config.yaml
n_layer: 22
d_model: 224
n_head: 14
n_kv_head: 1
head_dim: 32
d_mlp: 576
vocab_size: 8192
activation: "swiglu"
norm: "rmsnorm"
norm_place: "pre"
norm_eps: 1e-05
positions: "rope"
rope_base: 54000.0
rope_fraction: 1.0
qk_norm: false
attn_scale: 0.177
bias: "none"
tie_embeddings: false
parallel_block: false
init: "trunc"
init_std_qkv: 0.0334
init_std_o: 0.0
init_std_up: 0.0334
init_std_down: 0.0
optimizer: "adam_variant"
lr: 0.00139
beta1: 0.9
beta2: 0.95
weight_decay: 0.12
lr_head: 0.0038
grad_clip: 0.5
warmup_steps: 456
schedule: "wsd"
decay_fraction: 0.865
decay_shape: "linear"
final_lr_fraction: 0.0
batch_tokens: [16384, 32768]
seq_len: 512
doc_mask: true
z_loss: 0.0001
train_tokens: 319100000
steps: 13430
dataset: "wikipedia_en"
Each number is 128 + 32 x the weight over its row's rms, rounded and kept within 0 to 255. Layers, rows and columns count from 0. The size above them is the row's rms in percent of the matrix's.

# layer 3 MLP down (transposed), 576x224, rms 0.0477, rows 418-438, columns 0-111
size [ 99 110  87 101  94  99  95  93 114  92 110  95  90 112 118  91  99 110 101  87 112]
[[139  67 106  96 117 184 139  93 144 153 118 164 171 131 165  98 120 140 175  99 150  46 138 108 137 132 142 112 159 131 120 108 147 139 136 100  83 146 139 167 149 109 155 135  77 114 167 162 146 161  73 116  97 127 129 146 196 123 158  66 132 135  91  93 135  69 124  78 114 105 141 103  85 131 182 138 125 177 128 149 147 140 187 118 139 104 115  99 169  99 129 113 100 104 161  52 131 161 176 124 157 148 147  70 118  98 123 181 127 147  53 167]
 [111 169  95 129 125 189  76 135  99 143 115 119 138 102 175 115  89 110 107  73 137 166 109 169 129 122 176 140  68 156 119 163 155 137 132 129 115 138  75 106 145 145 132 129 156 184 100 176 166  81 131 158 173 161  64  75 128 116 129 180  79 133 118 114 100  73  99  90 184 118  78 148 115 151 104 127 119 148  94 108 135 105 118 135 101 131 118 100 133 148 155  78 123 203 111 137 110 135 114 124 175  93 112 199 122 121 139 134 138 153 184  37]
 [109 171 114 131 130 134 165 128 145 108 157 114 139 112  75  55 114 133 113  95 142 162 154 134 169 147 126 154 116 130  86 136 169 104 148 128 129  94 156 144 164 176 138 128 135 117 103 137 155 133 141 110 137 149 149 101  49 131  90 164  54 134 214  90 109  62 137 170 108 157  80 117 127 187 109 119 116 182 127 116  94 123 186 169 127 133  76 101  95 115 123 183 107 101 100 169 134 123 123  48 145 129 181 142 143  88 163 142 136 154 146 104]
 [117 130  96  74  78 144 139 142 134 106 163  49 178 166 175 124 175 186 146 182 184 119 182 114 175  61 133 146 115 126 100  54 128 130 178 161 109 145 140 213  97 116 118  81 127 136 120 151 142  76 145  73 172 102 152 147 197  77 143 154 234 118 123 120 111 138  89 109 107 120 146 119  91 160  87 111  76 140 127 107 109  48 123 113  89 111 111 114 171 104 114 117 121  93 132 124 171 113 147 127  72  82 151 123  82 153 116 118 152 106  72 123]
 [165 139 104 131  71 152 158  80 136 157  66 163  93 152 119 156 135 100 128 175 151 132 106 150 174 119 214 135 133  94 105 147  97  92  53 122 163 111 129 136 155 113 127 105  93  97 120 127 135 135 105 101 199  95 109  90 138 186 134 175  67 127 116 159 131 129 148 132 109 123 104 160 104 163 131  99  77 179 116 117 125 150 157 151 192 151  63  70 108  65 151 161 160 184 119 126 127 127 137 140  63 196 108 178 130 121 119 113 141 114 134 116]
 [157 179 135 114 110 159 119 116 124  68 157 171 128  88 105 108  60 113  44 115 116 181 135 177 165 112 158  85 118 176 144 124 121 127  88 118 133 119 143 185 111 145 104 100  44 139 144 119  86 160  95 174 128 151 115 187 116  93 159  92  73 170 155 138 113 160 141  87 140 143 170 173 137 136  80  93  75 140 121  70 121 103 129  88 173 155  71 139 171 112  83 141 124 122 130 172 101  85 111 153 121  98 100 131 157 137 132  80 150  87 152 178]
 [156 181 177 129 122 138 151  69 132  75 118 197  60 120 202 114  87 140 150 158 161 201 131 173 120 128 144 145 162 140 191  63 176 166  90  90  93 109 147 155  70 125  86 156 175 104 172 152 107 109 144 138 115 125 100 119 125 133 109  94  29 112  76 126 166 120  92 129 161 126  89 113 169 179 121 156  77 122 119 183 132 105 161 126 156 133  68  98 177  93  82 128  84 103 112 189 100 157 152 145 153  93 115 104 110 132 144 159  60 168 176 127]
 [131  74 113 118 141 133  91 158 124 105 138  75 115 118 149 125  66 165 184 150 103 136 124 127 102 140 151 163 115 102 114 139 115 135 112 199  83 115 155 140 124 182 132 173 126 128 121 102 154  96  91 111 102 113  89 143 153 153 116 115   6 119 147 125 118 101 132 119 113 173 136 115  89 156 141 151 106 157  87 176 135 114 125 136 139  90 111 112 136 104 107 111  95 125 149 180  73 125 147 145 191 164 194 181 168 132 114 160 129 189 115 105]
 [149 113  88 146 128 136 171  98  91  88 145 108 129 154 137 119 123 134 125  91 150 110 109  81 124 131 138 112 125 140 127  91 141 114 130 118  77  94 150 116 161 111 120 139 140  78 136  81  99  87  99 146 120 131 127 131 194 110 109 166   0 121 109 114 105  78 130 126 104 128  79 136 144 199 161 124 114 158 177 145 123 109 149 114 110 139  78 129 129  77  49 123 109 153 106 131 118 145 191 133 121 110 133 113 189  99  93 132 195 157 116 135]
 [118  98  74 167  97 131 192 145 141 107 124 148 148 125 114  99 137 129 118  87  96 115 108  78 114  85 138 151 123 151 113 155 122  95 136 100 117 138  90  86 112 104 177 172 122 148 113 132 166 101 144  79  96  64 124 135 137 118 128 104  23 101 114 131 142 116 107 101 167 126 176 138 126 110 152  80  96 144 100  91 156 120 121 121 141 191  76  56  69 130 121 120  87 132 150 128 128 131 164 113 147 142 130 128  79 113  83 136  92 146  83 190]
 [165 145 137  75 168  89 155 145 167  76 101 145 106 132 134  69 179  86 130 156 146 115 152  91 143 122 129 157  74  95 117 144 200 136 144 120  89 109 137 131  94 141  43 166 124 118 128  98 133  93 122 116 155 100 183 144 147 115 137 125  12 109 112 133  69 136 141 103 115 143 170 143 155 160 179 142 122 150 139 134 107 102 104 128 139  43  75 148 190  88 110 130  55 148 151 184 138 106 104  97 136 154 132 158 132 147  94 128 105 192 138 164]
 [ 84 121 130 142  93  68 145  84 135 200 115 148  84 114 137 118 162 136 173 120 136 148 133 111 167  72 146 118 147 137 140 149 112 103 116  78 123 131 125  83  91 164 133 129 100  64 169 124 168 113 115 106 132 210 172 116  99 131 105 100 160 149  92 150 111 114 100  89 112 132  94 130  89 104 152  70 130 152  73 108 106 126 191 121 148 151 163  89 157 156 139 143 187 106  78 156  98 101 157  70 110 132 210 152 150 144 106  75 122 105 159 130]
 [ 47 105  96 102 151 129 127 165 139 147  85  87 135 119 141 119 159 120 160 124 107 118 185 155 204 155 112 205 142 107 115 183  98 115  85  73 150 137  90 103 104 123 137 151  84  74 112 109 196 126  63 187 171 165 134 136 139 178 131  96  92 184 127 151 101 127  89 123 152 121 150 125  87 107 107  76 187 109 195 127  80  46 137 107  66 108  98 155 175 128 105 140 119 126 116 130 105 103 154 193 143 131 171 107 158 117 146 134 150 109 138 152]
 [111 138 182 166 139  39  55 158 162 162 179 188  94 103  60 126  81 120 133 121 151 124 125 172 134 132  97 169 137 146 133 131  90 138 136 131 148 125 153 117 117 133  69 138 149 195 125 116 157  82 101 104  87 163  91 166 117 139 140  87 122 105 128 156 108 175 132 130 173 148  99 127  78 136 131 115 130 122  86 134 164 105 113  72 183 161 151 128 184  98  87 156 163 120  99 127 154 149 161 116 134 155 136 133 133 206 129 141 143  92 139  99]
 [160 209 189 130 199 144  94 129 144 126 137 133 125 116 116 176 130 117 107 158 209 168 153 198 102 146  95 120 108 193 131 149 156  84 159 158 139 124  82 126  88 146  77 156 117 140 123 114  77 188 167 127 189 171 138 130 141 104 108 121 240  91 145 153 187 164 202 135 173 170 154 127 130  83 134 147 174 116 112 158 148  93  70 114 101 138 153 152 128 139 192 129  78 162 144 111  96 172 130 147 127  95 204 197 126 147  99 132 117  77 115 152]
 [138 120 116  89  90 169  89 157 128 198 120 107 154  81 136  96 128  99 130 127  85 110 107 151 143 138 116 137 138 165  57 119 134 104 116 149 117 155 137 153 104 128 105  89  73 106 117 124 109 139 120 157 130 118 138 184 103  87 152 116 164 179  61 146 167 128  68 109  75  86 137  88  95 122  91 159 117 138  85 110 137  93 158 122  86 153  99 137 100 197 145 136 187 144 146 151 132 162  94 165  73  71 133 104 137 120 163  70 174 154  84 154]
 [ 93 132 133 109 165 124 131 104 111 131 122  91 154  95 107 130 126 136 107 147 139 135 144 188 140  91 156 107 146 151 136 149 172 120 140 145 139 135 117  90 137 155 141 105  98 126 107 117 102 138 184 176  81  75 140 109 105 131 152 172 255 129 104 126 170 130  80 149 120 125 126 103  95 105  75  56 115 112 112  91 121 141 173 145 125  77 109 174 107 148 149 137 179 136 104 112 124 158  99 139 165 196 139 129  16 146 120 155  93 132 103  73]
 [127  58 118  93 103  68 125 149 170 108 118 108 118  86 149 111  42 129 130 121 140 114  98 102 152 138 148 113 110 116 146 116 181 162 137  93 122 119 110  47 157 136  46 195  74 141 154 126 127 137 135 133 176  91 140 155 174 178 152 137   2  61 104 132 116 124 125 134 124 156 124 107  64 153  94  96 160 105 168  98 110 135 149 155 160  86 123 140 161 120 105 165  80 103 145 153 153  81 116 164 135 127 119 113 131 107 129 121 131 138 124  81]
 [122 128 106 133 105 138 154  92  75 140 127 108 164  90 158 177 105  95 134 182  97 169 142 111 174 166 102 163 130 143  97 149 100  95 133 155 136 106  74 123 105 151 139 137  99  86 122 134 118 173 115 112 151 158 134 102 126 159  88  70 254 160 104 156 125  72 198 114 136 135 132 114 117  97  53 123 163 168 137  88  86 128 127 160 118 114 115 154 157  82  97 170 130 151 116 120 133 126  79 121 126 131  85 158 159 138 125 120 169  64 133  99]
 [194 160 146 140 131 140 117 119 115 113 125 122 184 114  88 156 164 149 162  98 102 148 208 133 179 154  83 134 111 172  81 117 167 153 100 164 177 116 118 144 147 102 110 156 170 165  95 115 175 168 145 183  99 103 123 103 168 150  78 117 165 110  82 133 135 151 166 147 154 171 160 118 172 104 135 102 111 110 104 107  99  99 102 124 139 119 158 128 143 122 108 117 176 122 148 156 135 114 138 128 103 100 113  93 157 107 183 114 127 121  59 118]
 [ 36 105  92 134 139  53 157 130 143  72 158  77 168 150 174 100 179 150  96  91  80 151  85  90 128 122  77 120 172 113 144  97 113 103 140 108 156 116 115 121 109 145 118 120 158 148  74  97  95  93 103 117 111 131 124  92 140 131 106 146  16 132 151 128 171 120 109 123 116 147 181 103 155 105 137 133 100 186 178 150 156 127 160 153 139 101 144  81 112 126  57 111  64 139 136 121 167  97 119 124 121 150 137  99 102 119 100 174 199 146 167 152]]
# layer 3 MLP gate, 576x224, rms 0.0476, rows 419-439, columns 0-111
size [106  90 101  98 100  99  92 107  97 105  96  89 107 118  92  94 112 104  88 111 112]
[[ 77 187 114  96 134 172  91  93 101 144 166 125  65 240  70 119 118  92 165 150 140 151 173 110 158 151 183 181 182 119 169 107 123 128 149 163 118 122  95  25 105 135 158 105  99 103 130  95 115 151 150 165 167 133 164 120 133 190  79  97 109  68 105 140  69 178 114 145 114 131 134 106 133 123 111 116  98  98 121 161 142 148 138 132 130 140  68 113 160  86 150 109 151 120 132 166 179 185 154 195  82 159 132 151  74 160 139 140 123  98 176 132]
 [140 127 182 161 103 149 174  42 116  64 155 150 143 154  94 181 116  96 134 113 179 111 122 164 144 174 137  87  98  77 100 155 155 173 114 124 123 143 102 182  54  91 143 199 101  84 143 158 118 125 105 126  99 114 170 179 130 125 121 127 107 155 165 154 137 150 109 111  89 114 139 182 142 119  70 166 137 118 111 118 178 160  58  46  77 149 100 126 143  99  88 140  68 132 142 160 152  66 137 106 135 155 117 147 146 130 124 116 152 121 128 136]
 [116 103 194 108 162 169 113 120 113  99 135 111 137 131 101 199 114 124 152 144 105 118 130 138 118  93 146  32 145 142 152 132 101 147 114 144 151 129 180  94 174  96 129  79 138 134 110 135 169 118 154 114 104 178  62 149  77 143  98 142 142 205 132 164  91 139 101 147 130 157 127  88 129 157 155 151  92  33 173  80 150 172 140 182 115 138  80 152 138 129  74 112 125 109 168 186 159 125 104 128 147 172 139 169 157 140 167 119  93 174  77  77]
 [102 202 104 122 148 110 167 126  74 119 104 137 131 138 136 150  84  55 139 105 145 130 140  75 182 118  92  79 159 121 179 128 130  80 106 127 174 106 109  96 135 158  74 144  83  91 168 152 177 103 150 175 115 117  82 116 135 138 145 121 130 137 155 106 126  77 132 153 186 131 130 122 143 129 112 158 127 134 138  66  84  96 174 126 151 156 118 106 106  85 150 131 118 165 125  84 144 119 140 127 132  99 163 105 142 126 155 123  99 187 115 172]
 [106 144 129 123 103 115  71 125 156  79 106  51 108 131 171 117 110 109 132 145 131 116 127  73 139 147 103 151 110  97 156 100  96 119 151 164 141 104 152 199  96  87 119 114 149 114 114 150  78 147 102 116 170 130  59 119 136  83  63 144 131 129 162 145 155 128 132 129 144 101 120 131 122  71 129 109 122 146 108 127  94 134 126 129 115 192 167  91  80 159 112 150 136  69 100 143 170 183 115 168 222 110 130 129  86 142  73 131 164 103 122 125]
 [183  94 128 112 138 144 131  87 116 118 162  67 133 156 107 149 172 162  77 111 137 196 119 131 138 111 103 128 101  50 134 119  71 135 177  87 161 120 136 124 146 142 182 113 135  68  76 192  43 130 126 160 165 132 174 130  88 123 128 158 120 108 113 111 105 122 180 153 147 143 120 101  90 127 166 128 186 137  86 129 163 229  65 137 158  87  93 137 121 157 120  92 120 154 152  54  74 152 111 103 130 138 103 111 182  94 105 133 160 140 128  91]
 [ 60 203 158 139 184 155  95 122 117 111  59 105 128 152 153  98 130  92 199 107 154  92  90 146  86 105  80 159 155 120 124 108  78 125 169 157 113 162 152  73 140 131 141 102 117  93 136 117 127 129 147 134 142 194 174 179 112 150 159 147 132 139 131 142 140  94 132  89 122  62 150 131  75  83  70  89  81 146 101 131 115  66 170 129  82 130 128 174  85 127 137 156 126 171 121  83 121 162  61 181 196 137  85  94 140  96 137 157 149 131 115 112]
 [119 111 119 160 156 108 134  64 117  99 125 107 118 155 136 154 143 206 108 136  62 117 148 114 124 139 134 101  91  88 127 109 174 146 166 134 113  90  58 100 111  95 136 108 201 113  67 111 100  84 114 150 131 118 156  91 166 123 141 163 136 107 101 113 123  89 122 148  96 143 109 122 233 126 122 175  94 119 168 168 199 114 100  46  87 158 132 137 192 100  91 154 126 141 116 113 146 137 124 156 135 108 101 129 172 160 168 122 165 136  74 152]
 [150 136  96 144 132 111 154 193 142  86 102 135 138 104 150 150 193 122  90 176 126 143 136  35 167 119  97 157 106 137 132  62  81 158  81  70 145 142 113  75 136 122 152  81 166 105  98 142 106 133 127 142 156 143 111 168 156  48 121 159 122  88 140  93 101 172 179 115 159 110  66 158 159 184 178 157 132 139  95 143 139 123 149 112 126 131 140  93 164  99 206 140 189 189 127 117 136 180 140 105 142  85 101  94 160  97 139  92 111  99 124  80]
 [169 109 164 159 148  96 148 101 100 126 150  83  88 109 118  79 140 113 157 146  86  53 137 159 119 106 125 112  71  35 149 163 119 113 151  86 151 150  88 108  77 109 101 108  95 183 148  75 124 161 115 106 138 140 129 154 104 139 160 136 156 124 115 153 104  95 150 157 153 154 125 145 124 120 196 144 112 167 141 149 148  68 112 163 186 104 113 163 143  99 160 199  75 109 197 157 112  77 105 104 104 121 175 214 133 183 132 159 102 146 187 187]
 [165 104 119 134 178 110 134 159 112 108 152 151  47 129 136 128 173 131 112 144 136 187  72 140 155 156 134 135  94 140 168 107 174 122 101 130 172 182 150  71  93 115 111 153 168 134 120 128 142 126  82  75 107 144 111 139 115 182 130 138 146 162 122 179  99  28 182 142 114 130  93 129 139 107 134 143 129 145 143 145 104 108 185  73 181 117 136 126 165 127 134 171 138 209  96 137 127 137  87 154 124 153 160 123  57 137  89 186 200 164 116 104]
 [165 147 160 121  97  78 129 135 160 174 141 156 102 107 137 138 183 152  91 153 155 117 129 121 140 221 161 122 144 169 141 195 133 133 118 223 126 169 141 100  90  92 159  94 140 128 109 111 183 135 156 123 104 155 114  84  98 150  78 141 114 163 120 140 152 137 152 133 155 101 130  78  95 172 182 152 149 177 108 124 112 205  88 154 144 171 181  97 108 149 134 101 146  84 129  91  91 132 103 166 110 165 119 126 126 114 143 154  97 120 112 157]
 [164 118 175 133 177 134  97 191 113 167 139 110  63 117 108 156 125  78 118 153 118 162 136 147 180 108 101 134 131  95 153 158 155 137 110 156 153 126 108  96 104 149 120 101 181 161  98 182 199 142 121 122  61 165 159 181 124 194 111 118 139 152 112 141 155 118  92 103 110 133 109 144 103 120 117 139  72 153 108 166 154 156 120 103  98 126 149 142 118 116  75 109 155 188 127 173 146 123 125 125 117 145 145 155 177 194 114  87 162 102 137 110]
 [162 139 116 127 130 166 130 122 159  54 141  75  87 157 170 115 143 130 112 101 133 127 112  74 114 122 183 118 135  93 113 123 148  98 108 143 110 104 205  79  49 116 161 172 124 165  80 139 126  97 157 126 131 126 127  97 173  97 133 159 152 154 154 111 127 121 137  95 149 161 144 138  99 125 133  99 112 146  85 137  75  87 194 177 117 131 101 115 198 156  75 156 164 109  84 148 154 167 145 133 151 151 118  79 155 105 117 141  99 104 121  99]
 [165 137 102 171 165 156 165 119 138 129 128 136 145  95 134 179 104 129 138 129 117 106  99 128  99 121  98 145 110 147 180 176 137 124 179 126 104 164 141 149 177 151 139 147 157  88  73 166 148  82  81 112 169 153 165 132 128 121 120 141  75 126 143  86 193  78 184 134 134 164  74 119 114  79 187  95 166 142 119 197  95 132  99 125 149 115 136  76  68 117 133  64  98 132 124 154 160 117 163 157 114 181 192 186 132  80 118 102  87 140 124 107]
 [160 177  78  93  95  69 122  71 122 111 128 127  88 118 159 149 189 152 132 133  83  54  67  86 147  83 105 116 122  96 129 174 155 177 108 105 125 139 159 156 113 160 122  64 175 175  85 144 156 145  88 119  94 142 162 135 125 155  84  92 117 167 166 111 153  97  76 127 110 113 112  94 147  69 150 149 114 127 196 145 111 126 125 155 121 162 124 128 130 115  89 215 144 112 126 141 118 167 119 109 107 113 155 154 154 162 150 122 103 138 174 202]
 [129 127 174  87 175  79 111 132 160 139 161 132 144 113  98 155 118 123  90  90  76 136 131  78 129 170 167 172  52 120 107  76 140 187  98 147 173 161 169 131  83  98  79 113 211  90 142 149 163 123  67  86  98  90  97 115 112 189 142 175 135 131 136 152  98 141 169 140 134 119 180 148 170 158  74 109  93  97 104 134 142  94 129 108 150 138 141 107 189 137 101 120 111 115 184 122 116 174 170 129  15  36  99 102 135 124 141 144 145 100 182 187]
 [169 173 102 130 148 106 116 174 157 171 135 119 139  58 111  99 123 118 100 111  81 105  69 164 116 137 152 137 127 137 124 113 120 188 187 114 100  85 150 140  93 132  99 148 154 171  68 119 179 112 143 190 136  93 162 121 169 139 121  79 133 153 151 163 173 161 138 193 143  94 124 163 166  99 171 133 102 131 149  88  69 115  90 123 135 164  48 168 115 138  95  63 163 152 124 145 115 108 154 143 118 144  96 152 124  76 123 165 132  86 139 116]
 [130 141 158  98 127 127 182  56 158 136 129 156 122  99 147 142 117 158 100  93 122  69 152 132 141 132 205 111 159 152 177 144 108 111  75  92 160 150 131  84 187 100 162 120 141 131 109 135  59  85 148 112 124 126  71 122  94 100 164 157  84 115 129 126  71 177 129 102 162 180 156 107  72  95 211 112 100  91 112  98 128 200 111 145 153  90 157  97 177 157 100 145  90  82  98 110 134 114 168 159 146 186 130 147 126 130 140 116 158 150 117 117]
 [ 96  81  81 101 144 101 124  69 171  79 157  84 164 138 122 100 136 174  71  77 107 164 132 130 134 177 143 154 153  81  96  76  70 107 119 100 182 126  78 111 119 106  83 114 150 131 148 224  83 143 124 151 138  55 144 131 158 190 172 148 150 178 106 104 135 151 130 162 110  69  99  95 133  67 160 119 107 148 118  99  97 149 141 113 128 139 141 141 127 105 108 131 109 187  73  66 128 109 113 124 110 148 127 158 160 122 125  94 141 172 165 143]
 [161  97 131  93  87  95 143 113 127 129 115 102 166 123 146  54 104 147  62  86 136  84  89 202 152 102 116 105 116 148 133 113 169 169  62 161 159  90 118 184 121 142 118 117 157 151 143 125  81 152 111 151 106  84 152 122 136 119 145 179 117 141 142 126 162 127 107 105 170 160  87 137 146 118  92 136  97 103 117 108 141 160 153 126 136  98 150 121  52 121  73 103 132 100 150  69 137 107 167  95  88  75 115 119 129 142 188 133 110  88 192 105]]
# layer 3 MLP up, 576x224, rms 0.0474, rows 419-438, columns 0-111
size [108  91 101  99  99  99  96 108  94 108  96  91 116 121  99  99 114 108  89 110]
[[123 102 151 170  86 164 122 150 107  69 150 128 104 163  98 146 108 115 170 138 131 145 119  75 146 133 181 150 135 160 135  96  88 140 189 139 183 122  97 135 151 139 107 119 182 173 129 128 147 130 169  92 183 177 155 144  50 141 161 196 131  57  97 179 176 135  99 150 127  87 116 107 153 120 113 126 165 130 157 164 115 157  77 173 104 200  97 128 138 116 121 158 143 141  90 103 137 146 123 124 102 127  98 110  86  79 139 136 144 124 159 242]
 [175 156 189  96  97 108 121 104 116  80 109  65  99 123 146 154  50 128 132 136 116 127 116 128  98 138 131 141  88 115 161 169 131 122 114 121  89  76 127  79 110 112 130 170 127  87 153 162 134 125 188  74  95 124 125 124 119 142 119 146 130 125 164 106 165 115 140 141  79 116 151  59 129 189 168  84 129 181 156 134  84 176 100 136 129 125 192 118 135 111  74 132  97 132  82 138 153 158 184 118 106 134  71 129 132  67  98 200 121 190 123  99]
 [157 114 130 123  94 118  75 129 168 147 133 147 139 161 137 126 160 167 133 175 203 137  99  90 183  71 110 138 132 115 128 127 201 136 186 150 107 141  78 101  97  88  71 185 102 120 142 150  89 132 139 163 152 152 158 149 109 112 226 197  96 136 141 146 162  82 126 122  89 191 221  92 137 159 163 135 172 124 122 149 101 151 149 109  85 177  82 154 136 124  91 138 130  83 103 122 127 141  78 150 168 139  75 105 178 149 138 174 137  82 153 141]
 [142 106 112 139 117 100 145 132 145  98 103  92 145 105 175 156 104 145 137 197 104  92 125 106 137  73 150 169 106 126 128 209 157 175 134  65 137 126 156 106 130 134 133 115 128 135 184 112 149 155 156 149 161 151 101 109 169 116 152 110 124 154 112 133 146  61 109 150 135  92 140 157 189 131 129  29 127 217  58 162 139 173 133  92 134 131 101 151  92 121 156  90  84 119 120  82  90 120 168 108  40 118 108 142  79 105 156  96 138 125  69 130]
 [179 104 129  97 174 165 122 132 100  79 109 198 156 112 140 107 136 154 103 179 135 149 122  85  95 133 125 122  95 139 135 118 158 139 120 145 136 112 135  98 101 129 118 112 121 143 156 118 120 113  98  62 176 161 110 148 107 177  73 174 147  80 163 135 122 155 143 125 176 109 145 156  71 101 142 124 198 124  93  86  75  71 167 143 155  99 109 112 152 115  92 113  80  61 126 135 130 202 129 175 140 116 157  85 153 121  82 143 187 169 115 104]
 [105 144 170 140 137 172 133 117 153 165 173  74 121 129 155 148 187 134 133 165 104 148 109 164  72 164 151 110 128 102 163 139  87 118  58 157 114 145 149 128  59 134 149 110 128 177 134  96 110 122 138 138 116 181 158 104  65 108  76 121 128  98 109 149 117 121 139 174 177  89  71  87 103  95 153 117 127 172 128 122 166 163 112 115 132 165 153  76 112 129 134 157 138 133 175 123  90 100  98 164  78 166  97 182 125 109 156 140 206 170 115 117]
 [153 128 109 186 118 144 156 149 179 141  90 135 145 111 179 120  72 106 200 162 115 182  85 108 121  92  98 115 161 129 131 136  70 109 164 128 116 143 120 139 138 160 129 138 148  66 155 177 137 113 141 121 164 161  97 122 152 159 149 157 119 175 152 129 100 163 139 105 176  83 146 161 107  83  45 100 126 129  86 163 160  83 166 119  82 152 158 148 144 129 162 138  86  84 157 120 123 128 190 190  88 117 100  84 145 102 170 210 107 141  99 160]
 [136 133 128 152 185 138 138  78 118 130 137  99 108 180 121 137 170 205  99 145  85 130 137 121 112 140 121  67  96  92 150 117 183 119 172 107  95  71  95  79  99  96 118 121 190 102 104  94  95  79 126 150 122 115 165 137 148 164 129 160 133 150 106 115 102 104 128 127 111 165 150 143 214 137 156 133 135 108 168 158 190  88  82  65 141 172 128  95 222 118  55 157 142 124 118 137 132 126 128 161 156 106 127 136 174 136 178 147 104 153 111 167]
 [160  93 113 136 143  92 148 128 151 140 114 103 118 155 138 150 173  92 115 163 129 117 120 141  66 124 110 122 111  87 150 129  80 144 155 114 159 125 153  62 185 153  82 158 116  95  79 144  99 120 174 158 188 155 148 101 124 102  70 152 161  99 192 171 124 135 116 115 148 186 120 174 120  96 151  84 163  56  96 121 152 136 126 121 102 134 131 148 144 147 182 143 112 106  73 132 128 163 144 125 151 172 216  92 107 204 163  93 154 179 188 115]
 [157 168 141 118 150  89 166 154 117 139 119 135 103 163 117 108  75 122 128  93  93 126  92 132 106 103 122 106  99  91 125 124 177  99 140  93 136 170 116 123  84  58 136  97 138 150 113 115 150  91 100  78  81 129 134 120 135  82 208 125 125 133 109  92 154 110 149 146 129 134 143 113 181 176 163 155 125 144 165 191 180 129 101 134 143 130  80 153 153 164 126 151 144  76 207 184 124  76 119  88 101 119 146 202 157 172 152 141 111 164 161 192]
 [150 167 109 115 129  97 146 135  91 142  86 173 144 145 150 149 140  74 168 114 119 117 128 156 100 121 109 103 125 102  95 164 200 157 120  87 130 172  93  80 165 124 107 146 220 129 136 113 143 149 117 136 116 129 129  95 115  89 158 126 125 166 147 164  94  87 207 162 103 114  94 113 159 112 128 105 184 151 144  91 110 134 131 113 128 224 138 126 151 109 127 107 171  87  98 165 159 126 122 119  90 134  70 116 127 137 142 133  99 141  97 148]
 [ 81 132  55 163 137 136 169 173 114 150  72 132 146 131 113 142 137 125 179 135 131 133 127 152 122 132 167 149 153 177 161 111 143  73 171 175 126 119 111 153 195 116 163 121 122 150 112 107 185 138 114  95  79 104 143 143 128 165 131 110 173 116 206 116  92 101 108  61  90 109 171  46  81 169 170 192 153 151 117  85  71 168 141 165 133 114 123 186 137 131 174 141  86 111 157 115  99 105  98 150 179  88 171 123 117 143 172 129 140 144 174 116]
 [143 145 193 114 102 115 145 183  93 145 124 194 155  75 105 129 129 139 145 163 146 141  86 103 125 142 136 172 104 136 121 156 135  89  98  81 186 138 164 138 120 111 102 106 196 118  73 112 128 110  90 148 125 157 118 120  94 103 171 121  98 126  73 145 126 119 115 127  93 123 121 146 135  97 131 148 156 107 144  66 179 136 100 147 113 191 188 114  64  93 148 130 117  97 114 141 134 123 194  84 137 135 107 122 155 129 172 141 148  80 165  60]
 [147 134 125 132 146 124 118 118 120 135  96 154 114 110 162 115 105 118 197 144 164 161 124 220 141 140 114 129 118 119 108 126 114  87 140 121  64 103 126 106 102 163  96 152 150 101 220 160 180  99 128 101 113 173  69 129 160 111 156  87 125  92 147 145 139 150  83 112 105 116 122 152 132 142 153 134 166 115 110 179 157  96  81  98 134 132 132 138 132 115 108 107 118 145 155  87  78 179 158 137 157 112 143 129 119 120 101 179 113 133 112 148]
 [136  92 167  89 164 169 131  92 152  84 102 207 107 112 133 131  62 100 146  81 128  68 179 122 136 122 113 140 113 139  80  43 194 106 139 151 144 124 142  98  85 151 138 141 122 113  86 147 131  93 128 118 140 125  65 134 109  86  95  83 124 125  70  84 153 147 151 132  77 197 173 108 131 127 108 157 149 131 144 111 166 205 132  92 126 129 158 139 177 103 130 126 154 174 118 106  98 100 113 232 136 140 155  61  72 108 173 115 165 115  73 113]
 [100 104 139 161 173 199  66 110 164 152 104 125 182 147 133 187 105  89 144 179 134 155 144 164 119 120 170 135 116 169 123  73  85 102 144 173 152  76 126 119 181 125 103 137 103  86 172 156 102 141 165 122 135  91 148 166 169 132 107 154 143 136 161 115 135 216 159  99 124 104 120 104 146 128 111  80 107 123  97 150 144 122 144 106 130 139 105 151 116 155 189  84  99 147  72 156 173 150 137 152 173  95 109 151 138 118 101 168 147 115 150  86]
 [151 111 129 127  98 174 143 114 139 135 112 142 175 122 185 105  58  89 153 155  71 117 161 107 106 104 151 156 117 109  95 111 132  92 114 176 137 147 128 105 120 114  86 166 102  92 175 163 109 143  86 110 108 112 152  83 125 197 123 125 140 191 174 208 114 156 134 136 143 149 131 163 142 115  84 105 140 123 132 162 150 136 146 163 164 140 116 151 127  87 103 145  90  44 143 141 134 144 128 141 151  82 142  72 179 119 129 156 134 150 180 154]
 [150 124 145 213 112 132 167  89 147 161 122 141 122 106 147 175 195  98 152 109 118 137 141 146 127 132  26 110  54 142 135 121  86 129 110 121 125 114 161  77 142 127 104 102 118 100 180 218 111 189  91 149 143 162 160 125 137  99  98 154 131 118 139 170 125  97  98 117 140 115  74 108  91 153 118 134 189 106 124 105 136 139 184 137 126 183 173  93 167 153 106  92 118  94 109 107 141 115 114 155 186  69 132 141  77 138 119 128 165 115  88 189]
 [106 125  87  89 158 157  99  74 124 114 133 163 118 155 126 129  91 113 117  79  75 102 164 166 152  77 163  83 174 145  86 120 141  95 115  86 145 118  73 115 116 157 103 161  80 150 133 138  69  80 146 130 122  98 114 103 159 235 121 109 107 106 193 123 140 140 147 132 154  88 187 109 155 123 115 148 167 108 140 206 145 139 103 178  87 119  91 113 162  74 186 195 181  87  84 111 106 103 111 119 145 186  90  76 114 138 148  74  23 149 167  99]
 [126 119  65 125 120 161 145  70 179 123 140 181 139 154 104 114 130 138  74 133 121  75 134  86 115 146 139  95 103  80 172  79  70 152 161  88 112  91 168  86  70  83  95 131 153 164 111 156 140 124 102  98 121 105 106 106 139 141 130  97 113 120 171  79 179 149 158  87 131  88 199 154 116 153 127 104  69 121 188 138 113 113 135 113  68 187  97 106  98 104 105 154  65 143 152 132 153 137 178  85 156 118 158  86 144  65 164 113 124 132 116  97]]